python train.py --num_hidden_layers=16 --vocab_size=4096 --hidden_act="tanh_gelu" --norm="layernorm" --bias="all" --init="normal" --init_std_qkv=0.0361 --lr_head=0.0078 --warmup_steps=200 --schedule="wsd" --max_steps=6832
Each number is 128 + 32 x the weight over its row's rms, rounded and kept within 0 to 255. Layers, rows and columns count from 0. Numbers have three digits each. The size before them is the row's rms in percent of the matrix's.

# layer 4 attention value, 384x192, rms 0.0621, rows 336-383, columns 160-191
116:169109114120076110155138081156108136123104088182118160131171150117074080122093168110116158086105
112:148150127075105111096120154152194175133122102119071089112141111144188093114093126155213125066087
108:106120146140113112114196138154148164135099166120125142135179040067203105103107151145110183153132
114:101175123135118072137093126108133098086137129135177064154095205130111098105178106122147101047096
118:168131151127112081110130151166100104146068114169136093155160145160141155143132123129110058066063
127:163103088105159162132153066192114150119105105125122146144122086106106085110101139094143201146161
106:091121127128181092161172151172110108149084131100178180107108105147130110183132109094113095152110
107:121100129174193060189064132114090138099087124098121120118155202137150080068104079120077129124183
113:139137098123133140147090104129106092132105101155060097109135110080140156134149128159153182131149
115:187107136125114153177097061078165095087197169139061131117077130072129119122135130121221144169108
098:150171160115110137093211099118101129099138218102159156118103133149164081154123129170125117159111
124:153156138158088121176140124166097082177089135161147144098093137183129109096101140187117082052097
114:070104068120092128138149152150158123161099101118146110095127142085161098135156101152161092056152
096:068178098149136142126056102078064094163080156181100129117164106118174098091115155162114159082130
103:106134114158147144105114056147114126140126151128122131147140218186062186116096106133094167135117
116:158091107125071152119132134126135128129103120133126164131113121050124178112094074193103123064176
115:078126086159132090077186160127209152138088119148087132157048128172131134130148169175178150115069
116:145135151161201125151088163132165167124148152126087108182136129125130134168191095129166170064055
119:109127148130159107139097147121108099065098122104091127142133113095123184139134146113112123125180
121:186157143100138100128108152126136167162100108155117123129151156137138129114075121162110117121133
118:113148157151125078099089171118077170100110111140113100104211101115118087185116144123139120167155
115:134112072110167123138111106141105136129198154155115112127144113139139080136105128079097150146163
122:106105147117149078120126168098140134143102139166099123179151137130139154075132195091125132126194
112:119130115120112081118105102091099164109141149123137085161142121044135132137174179115154142124154
117:112135117115076120177192163139156075089092137064044129145118132107085125092107034114146140103084
114:135121144108131145191113207115064148131109224160118113144126115148097149065137141202114156113130
121:145195123100093091193152168152094095118045127085153090117127088152162134128131079171125169140170
114:150151189134083122139149040141127133163142117072178113148108087086121153095146105133105135041143
123:146132117154162112059144141120156149129123050135199138195146150132109131199077094100114123089168
105:117120142102110103189129164120103066088116166080149179115112147130136088149116191103152113149093
121:084168122102141164126113146105106161105122122142154105150167131089121153115160174123195157050182
134:161151149150113090166163130123170142102141178118032146069107122135098147136124140193142144122133
123:170106096130103115120136089122141088151088122196070121112144147092059133146135112183151118091183
112:145137080195098169148140167156052100168163156157088063121154096086111112114125110141144090179159
112:135124158140140127130193136164079204119180169132083098128154119114098175132096108150045102110116
121:110163146169091158145126160089135123158152119128113107157176112168168153187140152128150070164123
121:099105108101106160091123092165139099193066139104107131181059112156133092094151125120134105120127
110:153152143104095088130111140080180138189131112089065135082117112122093201088041163138188134114124
128:090131106176102038134133118101183164094114091087122105114182194162096116094161114105097072154128
114:101134072172133111166163100096125125196151105161111123146120087147163055129091103087079157134158
102:147157144076166130103218144128104141123167126108082080115139156136166147125169114121082166159123
120:103144037048132108126169172093143116125138080159107132090110204154078140116113189120114125152118
107:217080152158121108084143138095128086139134118126149124104154098074108071108111129156173158129123
125:160153115065071106118111181130125154127178088102087116126132199136197125139124162152142109168141
120:145168127175126153196155098162103064106185126128133126103105134121097131174150115112138120119148
104:094141142115120156088098084145157155150131134122150163139164154153093085058066163113089143132155
111:125126160204136142107073130117116103102144181176132129140174122113116138136129126164108118126108
112:137117153142131103082164188107101146110118140160116146075197163141043092093161137107058178101096
# layer 4 attention output (transposed), 384x192, rms 0.2, rows 336-383, columns 160-191
113:096164116108098145152128152135132151137143119088149125094123045183111196167163101114131097128113
121:139099082134148147094158165085059142172173126118141086166110117124130119126083136153156087096154
107:089154115152180197117114116070131085148131110121134160141178134173091132140128168130141097140139
110:163088159148141143117100115130107121138100065118161171076164093111084156145106128164075207173160
112:161127116089097120129098070118159130117105134088153162071154092103137107139169149085187185165150
123:024165126168140175141110149148169186087130144172143105127119138128107128149104128135127027135116
105:150216097158143097123147124125151115126107150162128102109151103148135158102084096153156103093154
096:181116125134065143109143128148162139163146138134148147108090063136109167106081157153241155062116
115:062143096121082131096098079109143168149097111094167081121133105121115132113142135126102081084126
115:092188162171144117131160187226120134139141145106065137186173107151196138147156175150085123106152
106:188111103050175137136125123129121169107150117098099112180168150092145104145124089075164062103124
124:159135164089172122066189123065099122131125116045133081092135187105054132108094084098156185134136
119:196122153116098115154143111066141144142155126200126120160126054134080175144103085131106130130147
098:204076154133148156135160109154164181170127141105103091152127193175135187112127125111080153166148
105:131138116140090169177149168066173133117120162114157097134133130124200155145156158144184167105167
116:068166120073146119100119092155158130155063093132152146109123172164137101184194162118116169118068
135:137055183074107174148095081106032153114169127112169125087162114088134152157101085082116135163223
130:130099104062120146086165124101123100146153089100144118101144164188117149040065109121118134164178
125:144092103121053131151128121168134161176087139134142138087124129172100079107109132098115107131109
129:110109103150138129157094076126130045137154154077107131218146104101137101077153132093122184105134
135:142116142104107139132136089129178070103115085050122088146023111146090154054148138139117148117095
129:127136145112149159087145062127166094105058124140102134122094173080100135130149125148172148154099
132:170093099120143142098091120130114120118118091089214120108119179159101093174191107161136147125071
119:123098122113186152103174133130149089115107092084130147142068133141079148161084111153104136183082
130:140187164140190154098065083148096180133104153222176185142099126137125119142117240172103129123181
131:145158105126122107096155060159103135103155062116147093109084113069158129126126113085119159107135
124:131079134119140144082084145116170154166128145100094156115123168100082135155115118103104109114074
121:121078088118169157103117206115164111117130118212120150091075148163157134164100142112188093206116
132:138081116142103105231136128172159115157146150090101145119126115140147124066137195146184123108117
110:169178125190174111108137070148103137222139133114119140121169085117095194091118065159152134159158
132:169115106168167107105169078116089143190118096118138149116085138128148131148115108102061098166078
136:099099079056130170091071134102070161190071066149212108159123103101156078086132144104140141123115
131:142183131132144073100142141165134144131100093119168155127121122177164117107146106108154148162100
127:079157206086141084098140090099196127084072105098148105150061115154182118141185176122085140128107
123:151122117095131135124091112118157065136100127153167151163092102094116046184185131088169162190108
127:142107166074147058116195151187101121114110136135119156116061112066091108078110115137108117110102
135:187140151178162093157128141104113171121135121142136150091159135109144166184076113106125162167114
121:067119086136152179146084120175107129143109169125184094109101152136148054141204117131085130165105
136:145095083053136161122134187086070080182104169129127133169076076091108142170077121170145171093155
124:095081146087124145108061196145118088113166135129130153112142117097121176138152119139159147139064
113:113100132127109132137081120100163088183085137144106150153132139071126119089132144110136130117164
127:117112170161145137091069108172088146151107170123149125188130073130137123189148074164091105077134
122:098128104119128125147094124198078140086119137111088130134141158183156135184141178126073114112113
138:095066162157163167127103118139127084100055138151123071098142090110101156121124107128106110155112
130:122080114065119089130130120078127157156053122126144146153126138138127100125102141155117107125115
116:169151150181089159145087143121129130087186148156156131121090117159096136170172128140133152121054
117:098144104044130090196156122103121131112117102152112107144081144156153137102112146134136123134178
125:111178132045097105153094077148176120158135100087153135165101053101153139170079089131185146135137
# layer 4 attention query, 384x192, rms 0.0711, rows 352-383, columns 160-191
115:113154147084106119129146122105162129097127123152109073160142104057113116068114124153132140196189
113:138168121101136144191127132092094146124083148112169112152117153100113086081087113169173179132150
119:120111130119124158136128119153149113141062091111159064177106165175134186108104122173142139157133
117:114062028080161175134125120145140136103120123164130176127107146090188123076115135155135103103185
117:168127102051133093121141083137087166092065109136127081040148104148121127107122109085189143146144
126:102118125164128072159161122169138167085143193106115086106160098101143163124151094111077103168093
125:111174161163144123106057115116112149136090138115091107117112088139137101180141162130118102152065
121:127145113136137136093125183117135108113078066135160122162138188130171108121068152100098146144111
122:135085146175125128115133152132120157145153120088102112116164154084110190119134106101184140128134
123:110195117081118095185126074159132138130088146087119198199186098143077153152190134167175109116127
112:120144081162163212133169121115172190165142155125085163095154115108070123160107107153158113148183
116:099124089095175078138184147143042174168149155083180109111184124192121096175144098138091091142119
110:089137116177139150121215154164125095159073173144130074165056125138165102123145125170136066161119
113:082175142117119138173104128143122112180082114079091139100131160132165072144099148135137100123090
117:100166139119109115181089129157103103113128096182167115142147098091122101166164118135121174170176
110:140089139147134119107112072187174126118127148123142112106114161139093126167152161155128143099135
124:144079140140169141111094127149124040105104105138129115167143215102099161070125154073077161114102
124:134103141101142155172079065144148159096112199125131155109116061110122107103121123150125128093089
111:155191106141136075129118137089125083104146164152118109152196177182093177139146117137165110077167
126:140114140130108134114122164091145174160121136145034135146125072090155100201172140130065071118109
122:118153056149137116088088167088075133147179143175170181143080133145118111132137119115143160157128
115:104149107089118081192099106093158133120108085118077123114120126130134138149135107147127107163145
115:088139118152099142115093076083115134147141174190148113182144134119211140159141144133135143120138
117:114143148172130115148094147138184147170139104071163159092142162114174105094127121088121146142164
106:096116138134128171132107182058130116106072098161102136149091140155124076150125125167159101119113
120:180162154152143091135138105099123093117145122156157120085099110173079065090111082055129116162114
125:115116147139156144181170079122135121105148042131126075183158106101144124180175113128151164158124
123:108155104151125118126143143126132191197122140158125139133169156200139198138085181094150081162182
121:119152158125163132141154148125108181140121083175079193111147119097116114118136116145141131050204
113:115121178043142160083089045070125134136129108142140152112189153138089156154079100195145063143140
119:159192107138168164092131162146126112117082121142149159147068140154130176147148137115071128103124
126:132117098109117131102134087146159090175096084071113104121072138120144140160113132165120155131095
# layer 4 attention key, 384x192, rms 0.0668, rows 352-383, columns 160-191
112:133101159115067107082178097110187178120183151126122117094113179165150118112188082119088198120133
116:163145143110140140113143136111114097177153117145172104098086135160132125158068150086090083091091
117:093139105123168105169183133107217109191104117080135156140082143103115138119191126133131070093158
115:098120134144147131148143136147087142124117086148125146147152164098138142102114149152167126138143
121:154106156108076090155152121123145181148079143113147124165116158136114070105113117120156165135116
123:128133121121136107133140049131095084156139147134107127155151068153144161119197117141164123128144
126:166093169220156123147136115052121172182117174123086097093088101118137158203142108119112099097092
119:127188130105104104084144178148132149151144080151124147141114107106071145092143100127111088074161
130:153140086144111178135075130114142118147130144086220111102178111129155165145175141104156132111141
122:107169128111101177205152103162152181156138072063127158135151153094179120088179129131120147146149
114:116182135150104141138117067092106132103178138161083065099067188100166119091115149120148079104077
113:128135117135167138105121147131116156081148154168156112092138110187154114162150041102168119107122
114:141105121171121151078132147119124079132100151133159192169101134196174149119147168125059110138067
103:092111082186064083073134107135155113121101100176093090117105167089142101118184141118081119170137
121:158113184124132185197109097122153171105102126140093129102136069139143097109123143181159110113151
109:108128087147164167129105098113127112126176119123156175050180135126113120167162099087124118108108
119:143156161108093129076091124144098025131149106119129137146150114171055128146177127094108169100149
117:156089135135195155123088104148102138144083174147126167099127144095139087139084104143090141122170
109:074134194144103104095128225122195140099090180129120107146156081146105188175136114188154134136151
122:171143109136172065091129185204050171087161103125113184175103094162131137164123092106140137093123
125:093177156121099162151135179099127172119107123098145148139125117117101073144175174147161146154227
111:090070146073129089158138118161104148094161094154125119149101149153084127101131169138135065144184
113:092150142152125163156112102082106141148120101172208101154152101129142102118160125132146118078119
113:153087173168114149165178126205122160085164206135125173103181119044155154161099099088152117174144
111:163084118133132127104155173136192091124079110113132106116101109151064117100189135085138152171076
118:133151122202138123129130169068130103146127139089167132129136143157082121084128122204125118161055
117:152121127117090117107124142110102147120117135070149067135121097127132138131105133131137100151145
124:135179122121125113173153160124121139163116127131077165069130111133098165167096172043186144121143
122:156108079108192126153153097109120150103145139115091141149093093055065105173130123139097139166121
112:131109115131090111062142061205158100151092146176146098135118098148111115099047159124124124117147
115:110153085136077170145077132130104128175143095129150125168172186152120114148114142152149158152162
122:150090164135161132104137103121143061108079094080140104138068159103164143165084166098142092106097
# layer 4 MLP up, 576x192, rms 0.114, rows 0-125, columns 160-191
100:167080163141095140107168135150116167179108128049112144156135109146100156162153067172119155139119
110:131115137112056123122145178098069069073131129167145168117120169182123079098144126158124093150066
092:135110137118162101159128095146078124121139123176134136091106174091082127182117155138201185122095
086:090149094133106128192159114165140132119130097130112186154138127164176120135154132068090149145172
099:143066116142153154101185121200085143126102133162119158134119137148169151146138118111092051164059
100:123086127115150167039127124062121114135113145138067178042088154102113110172118124144159116132106
103:122138135147106070164128097114088159088171155152147153162115184168132071127143172121101133145169
095:152149184106184110185175118135135089073136158073170164146114121160082148078138136175118111135136
106:109096147130089145154047187123101073085116114126203133172165128094173146106187137141151157093091
108:076094138184137107105148187166128128141130118094118138161142116086094158132111136150126142155133
089:078153175111122137100133153105116130106089082115104155112126095102116049127121102093113137154075
085:148091129108055170163076100139081163141162151123137155101145099140141142144112072070132089165146
104:127090062088184093139133103131113078118094111131115130161190130118130166112148100140128133071033
096:079115142082177094131145107138085102100136122096106087175132122135140100120121164171100089116111
099:138134135163072113130152136150089100102143121089192131189181143109093078047175125109072164125128
098:122127150109120074161138095087101194120110028107130144108152184168187081118088122125162154154132
112:149115141121052139142136131156155148107126076141162139118175163147127160142126159124137199122088
093:130166095190188124134161112135137138127124093134176123085137145155100164083150112108143133152108
091:125134077106116151122143136158167134106173105156069114117149143142143174128128133139111101161111
099:082117082140115134109130128117099133124165083141101196138069137124116137177169151145112109112114
107:153152089161101187083093105148137161148090133201163168121095086186168107174121145098117106098084
097:105103148097147117153164087188149118088141088107062142122098079175132121065120160144100173100134
083:117119154099129123125135076095127135146143148084110134128153084145181170147120125098125103107162
104:125142090150129151088088037132132173123151146115161151157112106170131144098121143103102130117068
106:108112129123123170094150115139137141073161175103101127127145137098131124122120161129153157129127
097:106147121100108176170153135148086175128169193185101117145169146142147111145159100160155147122094
093:117148072206125125165139127152113162165162069181129099149100178128108097098149124144127198136146
105:126173128190132118080187090176144117116095136164075071143071096162130074163128163071117119135114
092:144126159154112122105079138124110119117168208179127116168166141092061074123157108102146148164135
104:107152088101128161109159140081122101160079187214140168199104179150105095142157117090107098141200
126:132099155100160176089137186104142091151146137108173139182047103133137126119113094080147175111076
096:100104105168126140158172162162179130121138129125132154126074159127151102142114197100108117105099
101:132146166129170145094119134133128212154119081119128124156148103091105160179125095120165172112093
097:144124113099124143145107137095074141132140178152139143109104169147140106146159138089145088169137
097:132127137144164124113095132157158091112080129101125098140135122129155119120172109105125146137074
090:095118107166128105063099100080113176145210144136098166129168150099098097150198105184107115154133
087:098152139104103126110164089181066154160182198132170121159162162110094118105116145123109095114174
083:156117075127175106137061091176119119110116136103098161151141169133126040120112146095113143185120
107:083096139116154136153122090123151116154082147096093157141103151029129153118127140124088101184086
099:134164086070067120128165097209154093084154097134128112131103071103166122191105151102089122150139
092:135105110175126137158080120176144172178111152144154170108154137140143051178133142120039117105091
093:140113135089156160140115109102088093151133076136069193128077186130095135172098092106162125131056
101:094192129112126136181160130088084142162065118146099114129098100117175106185169103106138128132151
112:101144108198128155119090115062095203167134135087110106138148135098119218155098153119190121096150
103:151154125090123114167156090160113149129141149121135127159101117165156085137096173108141135124169
109:148083124094094134134120154108129162220152114146139138095146106106095187129162174170172172087137
113:148158135204101115092049116173180147114068137114082111119125124128097109114148048131158119174123
100:092116110139184139136073079108164129153120169125064178161062164135086149087187167127119106166123
096:063099080058081130132116095128077095101129162154115155134122157074093077114115173169111146118194
106:109152149152116101170139174171145154094100176125188119131146165119124101086117117087101119100164
095:128089098101173150113091151170101172112120174138131160139102138136167060175111129112137114134132
101:137138099148118161184086146151075098153114178139138114118184115097164105166162112067149157144129
094:041124141154121165101040128142202193105186154096128154143102193126103127142141142140120168136179
085:069112101104132150160118177154118125026144094099188114137131141106170134157079108150161084112114
101:082131032124155184152127090153131152133111094206138096083140126102122082141094134105138106181136
086:130120160120126171142123139138159125097167085125128115177161107241106113157201120085089131151134
109:135166141141096111053121115148135144072116097151107129147095128128132099127152173120155099114090
087:131122123160096164091120133092072126101140142153156124085110191153088142176108112124120136138148
103:058113084154100127160142197156143126056075170143117121145118122139089145147130062189076150171151
099:082099119111136093132132094105144144127077113076035171078142131104055181135208101136141119171112
091:124113103162080149108109024131105148185139121151133139104160163154082115170159126108145088125135
106:093145158116132072152165116095129070144186148086158165113128137119071081134123102158099105107155
103:147118115138154116137176137169029114094186140129103161108126140133080155193112060129176115088139
105:132138125159126111128120080164130166104083113153132133154157152107128089157173119108178110130068
109:140157165144154155132072073189091147120121145114147153075149167116095131127092135107142118134159
100:116147114135105143144140052167147146204074153112120095162128118113097118149098114047123085126103
090:166112147134125159153106125158108133118058211148075163110128145105107124180079116174069102094102
097:127124095089151151111156068146164071137109082124197136138099164137121131107120126124094163151108
107:141158127085151109141126098149142101108091091080091153106117087062125146152114123193073126151117
084:146121147109159143177115104180128081130167150054152095168136111104038144141158110118067121126111
101:154165164109203097147111095105184107154101183123129163107139130097103130135120181114149147141085
108:140137127127100204132125147161151097105159074098091128143080151094094126141182143160114070118139
100:114135128095121155126152085102159107103142156129164136144142154149105149142169172121214171124120
088:107119101183125137111098126203095116126159096139113153171132235114139105087144128061072146072131
096:107152145082101174166096133147170068120168151096162106151148178183139081130122099157126113133106
084:169074111117082099133075074191141128116121100141108108174155071166144115152138102105139164147098
095:096144132152147110063143117154104183142129071142177095112103157123089092110143074091142162102128
102:144148125180135086123132154123088171145139198054107116123163118088122193101149113167110159183132
101:070130151111089111156122145121186165126111165158091123182123159142169134127118157137119117113143
093:130143134124185107166087126160114116090158142105144141109137090120166149166171161167116129134152
099:132138146087105157143129176122116080162101065167123170095109105149104105139077102164082159142149
099:114171123170153150068125143113139167117060170133141152158164122075145064167123113107124121148096
103:127194129108108156093125095153169167143116134139128167095166089173191092145117106143101106157111
090:091113137117161123161144136116117133140121109128116149085135142172059173114141075126093128112103
083:136146096129161170122069070086121092118106104085132207154121152099123143116166126167157174101103
132:137122142116080126195079138170136095083146151092102169124071093159139094045130137149147075149120
102:076153157203119138163110062139143121100126131122109111158153133065170081169153065124100146099111
095:091171111111115155139168101161173128074115158100165070145110131124197106157200137192207096149122
057:098110116140068178134094176041084152100117140104125095153095119062138148196103116092075160102172
082:116083107127107113146091123128148215051149140112132163130133133102133125145069135105190151100106
100:118094104100070171112102118068129131126139132141150149154162117107066125154143127054133128183126
095:124068186141124166153075159095084117120122154144115140140156103077116107126066100182116142128100
095:135117111099086152185137115124118149110121145129124105120090168160108091145154091133128177048151
088:091154125145142051139139144150092138106133128085103168174121119129116072147131127074103206091129
099:069138172121169158087170078158130105159112083112188169142100140074131153127106140074065128120125
106:123151136151129076163157120102107122171092181154140129112134131111164139224171139133136161146133
101:109101101151147088147101147155096182052117162089151198124107117137121068129095107111098115147153
098:098130150176133117157094091141143151125230168124146152096160162117142107102164089141121117058116
100:150111130115092198130123110116141165136070167136145170165065109142127155189154140112142115164155
115:106154080105151149140151099140101178110068132112122141103154151104173069102093129134116177180101
096:092094101119143146090101143178175115121147117128116090140129097121164055159126088177151160111116
110:079096099124124129153147124123109196205143143142144137123097193074122128151138189113150129185064
106:089127166133112142157122149149130148141095167170157081132159120111129097104161105131052145066123
095:135073102162200177136136117072172102133145138131152165057133135114175198125146111124165149113110
102:109150128129135154133147141127175134068185088141094167135189121077189164116140176142110179114115
100:110137126103137112151149144117140094099150126124120164138086106173070094120132155124131129107199
098:100185123129149131136086124162077131112084168134147209094124134170124125156173157158150087145165
105:153143164142137189153177112158109176124185104077228142109203114144134143153064117084142102173122
097:063049138124100104163119161184108126193118152061129176113131160154103120149172088136125137154155
109:121155045114115140089144131121136176111099092140080182204081110166115141116084125161143112128181
099:130085165123166206081125077146152068068127124114106128120110104165081096122155195144108155129123
095:141115149080113159164183085137113168192113132116117217171140125140147134162105131127097120175121
115:054095122140161126087101162176089142104152155126111187130176089066161143164098065139080117174154
096:143161181081111157235100124175117132146122177114117155098170117132130122175081127144118080107167
109:157131137104112094139137196083120157111138133135094126172064108121130158113184128142079102145182
113:060111051121128109191115117106122124153106138110126104138140140055121142118125184153087106155153
112:117112120116125107148164178134066204057099108179139143141142107137177082064091084106116156175134
106:138130128129166204118122109171059108092093103128123123141088102106127110169111133130084092129098
104:103140137107086137134132147178096141155076086128152133121093139143144162164157187143164099165138
102:060134191126070196113159082156113185123127133150166137172187114090123136123078103142161073150203
104:088130079155128127140167121149148106139096110161172180108058108137063142095148146162073149158119
101:158147116099103123126080158132141116070161129102125170134165136147084122104155189139076093115102
102:152096139160169134079156105058081102067104094129159172132153149103048087132100083088095138127061
109:085210134101164130153157111134115124156131114139112098128143146104133071203164118089155155126131
089:136161137088146187103169103067151162087155151118146155135099113089131107105139113082188187142112
104:099205162139123132137129180107120195107130136154119145133164165148111069131235077191128089107106
# layer 4 MLP down (transposed), 576x192, rms 0.307, rows 0-124, columns 160-191
094:084129097155139161106127169115168125108108100136109166098087162129142168163188136136154090114087
110:152121124194118155122105119078180123100134086128148114173114124163103085079068078035145148094175
083:159128132176163135103088193103094167095079142115121093101124080157072147173099130148140160126126
092:132192136176170066143101156071162128177099074163128099154177148096091102127139140133141124063072
096:123150170175134146123121152174167142106135139132133119169180125145156105116112124170148084114113
106:146190194148142074103169137150119187079112144117157110125193130126144146087146128163186160079086
099:120162094165157138150087160169148113127104176107133119113131084104078164100135124125102164144093
100:044109163138133106082121105156146097128138125155104150093108114060104150085118130118104130100173
111:132122108109169099137109109079176200125074101144152165129110153114156157098140114193146148094100
105:132142122083096196095056132131128113115125098136136162147183151121108144115183107149066098129093
085:208152194132083145079067121104103139121156085158141134116119090151079156123104205162115126071091
077:148098134096165063092141113104127166148094115137161161150055135122029124135141202165075160143095
112:177080066097139192079146159130156125079155185142137137153104107117129157148093107171146139166108
093:087094152109117081130100101115164125219137194129121092164148196130155112142164104151095125191161
100:108151186062135142124074132099167189131146120107077154108077099126124101183109133125124131106099
100:135118107111140087123096137126085155161123090151111099170115090096107160141181152116121094081125
108:137120102140090107111156084127132083119116080170084146138092145107066117044097137118164156127142
091:119168124188129069144133126112133098120162122099126165082121130109113138142134128093170062129140
096:187112074164117089139111159152081139099132110108196178094111106155142118121140160097106176055125
098:174147186162132139088072123081161091126110177094127131158090128110138122168113107122119093092093
113:169136147097107148124122169169116143196109138070149147117116114150047188135123150172106117121104
106:102160188110109123053105123154156113099123159093090179125095076136152136116128154081113088144144
084:098114124110153138151126092147137110151086128135100199087070101162066150094200150119108161066097
099:154131143136128180141082140106205087150118128107165114109141112187170104123182135135086096153110
098:154123148124132110082170093097162140178075165116183099163121108118144098111104118133088136120127
090:084152117137131124123119080148095106128124128196149101171164132080127155103078107116140143131106
115:166116143128157181119093100123083117126097123160102154099140139133147158084052167131082098093135
106:146197092107155116087135123104116050071204141139119114150157104111114045129126162190147147073112
094:138142156138163121108125157117157079166168122131079145116065175132093195165133124171117067078112
100:104095139177139095094137183125185133128156036113100111154149138124177141168140127089129166133079
121:130150179124084203120070147135125093109153162122169134114185101118108182169134100141142148148130
093:148086112161107152110102116130097147148149141158126166164146152147099129087083154205141162141094
095:099146144113172155098111109128165087172154137153163111106144129108086137117071139094092161125158
088:074098121087109169120129119150148151128121111126115135078110138106084161068184153178125142138128
096:178138108174130125173114102047126118108145127141082120164121137107187171186100105158136086134098
109:130188186159102128136128181166159142137076112123134149124165102109118087149121157100154148142133
082:202212128130156146102190164109090154134141138107132125071157133117114151110083120190172115145110
075:128066072109150135142100077043123090106155124176217106083145132123147160119120089095136142180149
109:135111110156116169121120150129094157166151136109147114141114148108129188094136133115096096133128
092:140085139158171116156086078108071123217100107081116115147145158155132093131102127082112114140141
092:141124177125085111059165166075156149164099142128082075137162127184113123160079144166184134128136
099:129086107175209165116089144121111130101155121168189165116134115135155071111122129112088131138165
100:155108144168108234083092085098190118108112129113178141102136085141066155096144139104151183145109
109:156095151092135132117138159097088126081067140165115132224160162100206148105143112131142184145137
117:124066101089134110081126142162103163122119106156109167151179136139156141187102090102223164129124
094:113169067139094079184163123139116129114183182179124095161153105134158160125120135115140148118156
105:133144163201102172057166095174123127097110089159094142154121156127105165100149164169157097132145
098:147092139118132099101149129093127146115157154154124102146063154141111158115195126114148074092130
075:139107109173143201180110153067158140140079134185116147095109141127125131135176127152105163172080
102:102136155133169116122126127112118087147157152086122134142132093146143136097134145188099180138136
090:154105112159101097127133072107135161116187057159147104148146098132176133124094125066031133166162
095:110138141115156090111091140136111177074132129145136159099166149152119142051108179168137142137131
100:158105113170131103049126141077094113107172130136118111128123177119208082150150071104067046149124
085:157086083107172093066095171123132131190072134145094192123118150096115084144122119082149126121183
095:127063109132188070134131071105104131110161164067089160091116129055095107114082149105097084153115
086:138164131163060086151141106106170091168137076164114125081113120109105170089129177128165153117105
103:090095105168113099100144130080113059016214152148131116133136142151184076057143175113097105184150
087:118091159110086123160113168149067104169160130180085107081176103154132137166137114221129132084089
107:126136153094144084113047144050125139114113115053112131161048152062111152176151115117174138132086
110:162109111112140153150186193133120134152146121120139129149088145086177156067054178107115092121140
091:126133162107172064098123111120153122096178083125112160074104093182146115078138088175113120138165
101:107152090150126112144148158153093127110221105110140136103083107152103129158138134099164133139133
102:170125187107169155134106107126092081127104148113134086118102109127139157120124165099179091130109
100:106090092128095120128159114128113069150209121160186092125098112151130234111085171173108150147160
105:098108080163152140071141148123164099115076144099133111117152104059138117093114133136195118133126
099:098055105131137088129109089121167072159116130106075148074138078145151099135113115104050132160165
095:158144183167149255089142128139110114104085154124114141138124176090118171110080109106084080123124
100:098134129141155121130122125084170106133145102099104073123163125060149159131108139119185156137098
100:125075123093144062100131146097164119149138141204157143135088090159168177118169086110197117155144
081:147160098110128133078137096167074140100094140113082130168079070127139141129103086083116118122161
099:152152129137135146124085144099128129098138099135143109078137183073139159056100114135186149138124
101:096129145092176140114107077127147160102081145139116100134125156117059172105105142174065116169146
102:120106181076111139157096139172140159171193120176112111128154200145132075137108106138180054107131
091:071187115112158146082181170130127100161143089088132081067164063206066121098117096112182115108123
098:206090117130099168096105121206143121110154139118062202134145149099180099113100174121152081144163
086:186132106082108202118088184133094157095166082125114127152128099129136178206151150178113060110060
096:112063133102116145132110173154104123144185127114092127085129112138132163089116144145067114155061
108:089109072153154158150129121098153091118069136127177102148067133115179091166132073071130110086089
096:149110132134135143154162123102101150132141077054123165156109114186107126153169088144125184100157
092:154106146134171212150121104126130109086163104148148145070114138042131103151163146061158112114101
101:119171134137134067143158102115132184106141141125127102178119146092112209154126118081106095120136
099:175108119084135138154128144132098126118162108109175169110023118123118193158132138178128084026113
112:062101124082141147118114106094131172153133149086172136147145164109141150105092157140123160103163
088:103155114114170149075162111125063125219088144165152158115118083095075136133151123134104048128112
085:083092089153176118123114152183106148098164118187186101112121111078105152136127192115132073130121
140:126077065145077156153091146133118096104130097081123134084099069109105154128147161148111085160106
104:115086087165159072120132133106102140112104067129147147149151080101166107118126129112130147153142
095:170114165070121105142086153065122112119154147110165125182123144110175095099170126137129105151114
060:149144117108144057129142153083171194120132080134133158122127097143132156077114159155132154129173
087:132097125067142081084187092169165132159170095087183176149121111085106104142162143154110131148129
094:102124151137144093154133150181173148114125166048133157114095156089136107118111125097065148155102
093:129148122058094154122134175106153112170103124128135097132101181207134130131181132108158070109093
097:150155085141088101085141144178143119111186081158138134127117164096102137109041225114137147135116
089:122158132172136079107122087159097130082112153108131114086117109154119092145152127109075109116140
095:107157165096169147128116155114149176080184110079098146116108123150164142151085133127147110094191
110:153086070143106105158114121124091155118099142193147185137126135117111151100079163166144114155148
097:169124150145112092131167200094110122121202127141136142075134084061119208119163171102164104115113
112:138133114091128192122131101108105111156134167118157083185099091209109108136148117151104127116091
106:143141152133156080163114122143166151148148134061136117116192145130144119172070149086166141091137
124:150149116153130137125131145088170111125121139147130123179061165079134127181106114080146125137157
100:139136137120146117165079123099153144167078118079149083123121162170137132123151123115126088164130
110:159106082094086155160091234124115156170104086139113069152100166097164169097158068094175126123126
108:122157101138152152199116154127111154105146087097101128090118190121134119143061048137125125061149
107:096157173165159119138141149181130134139117160149103088150133137124170068089125159146092078110111
094:139154180166106148108092178110125122105079108138067165099101087135105123120132117127126206119162
096:100150162104085176118075094179156136129108100151172096126217167121123168168125142147123130126043
094:149106128118131145125108149089123158153159133122140158095106153161156089126126069069100147102142
102:118128153075126134127126119106086109169067137140128077082118121123105147109138122137076146167150
091:164181109146110100089150124093183085096152107152189089140091119150132185111104145108179144157118
112:123122120075107179124155153120120052107110141157105033099145082128120165092168141123131098112153
102:135158105105193034098133111092154168206145161125164128137176101116131108155100148108051135167089
101:206135137134144180033116142074149125131138121088079162144109122146112175114153140146139152125183
109:090101145137193033103105126098163091097145124122193174101121093088089108125159140094091080113131
094:149102088141172116111159112142112135134105101057110152057095163181134136097081182109108172146123
099:146138168126117100097157103122088191107147138102146143040129146156116124105179141151145106170068
103:131135160176203087122113110154121206101147117076171113068104165111114095140118186168117144151133
102:142150041094103138135058118132098129152117163152180146132170156171082168130143074131122124124094
103:130096157160099142180110095120168147084104134125135080108119135104130147104088153160154165107161
106:138100131069113147173141119104106132120132147118102142106071149109124083195131095120126115199104
104:161121162166156134083099111095183130191102119106117133138087121099138122137121154134151134098075
101:112125137092059111020166138185090166112135150125048165213106123152133149181116173163175127132105
099:123152125127128106118133162168178132083136127150114095092116133107133023123104078159177100133154
100:114077139110141126161144159141146129171078137145160074091127113111111113142114149144121153131205
104:155116145131129159095121071133190085141134135144102086155146094227098090161180121042168221107149
085:117157123131161090126097083128118137133101115175111190120120144119095100116168158121125140052145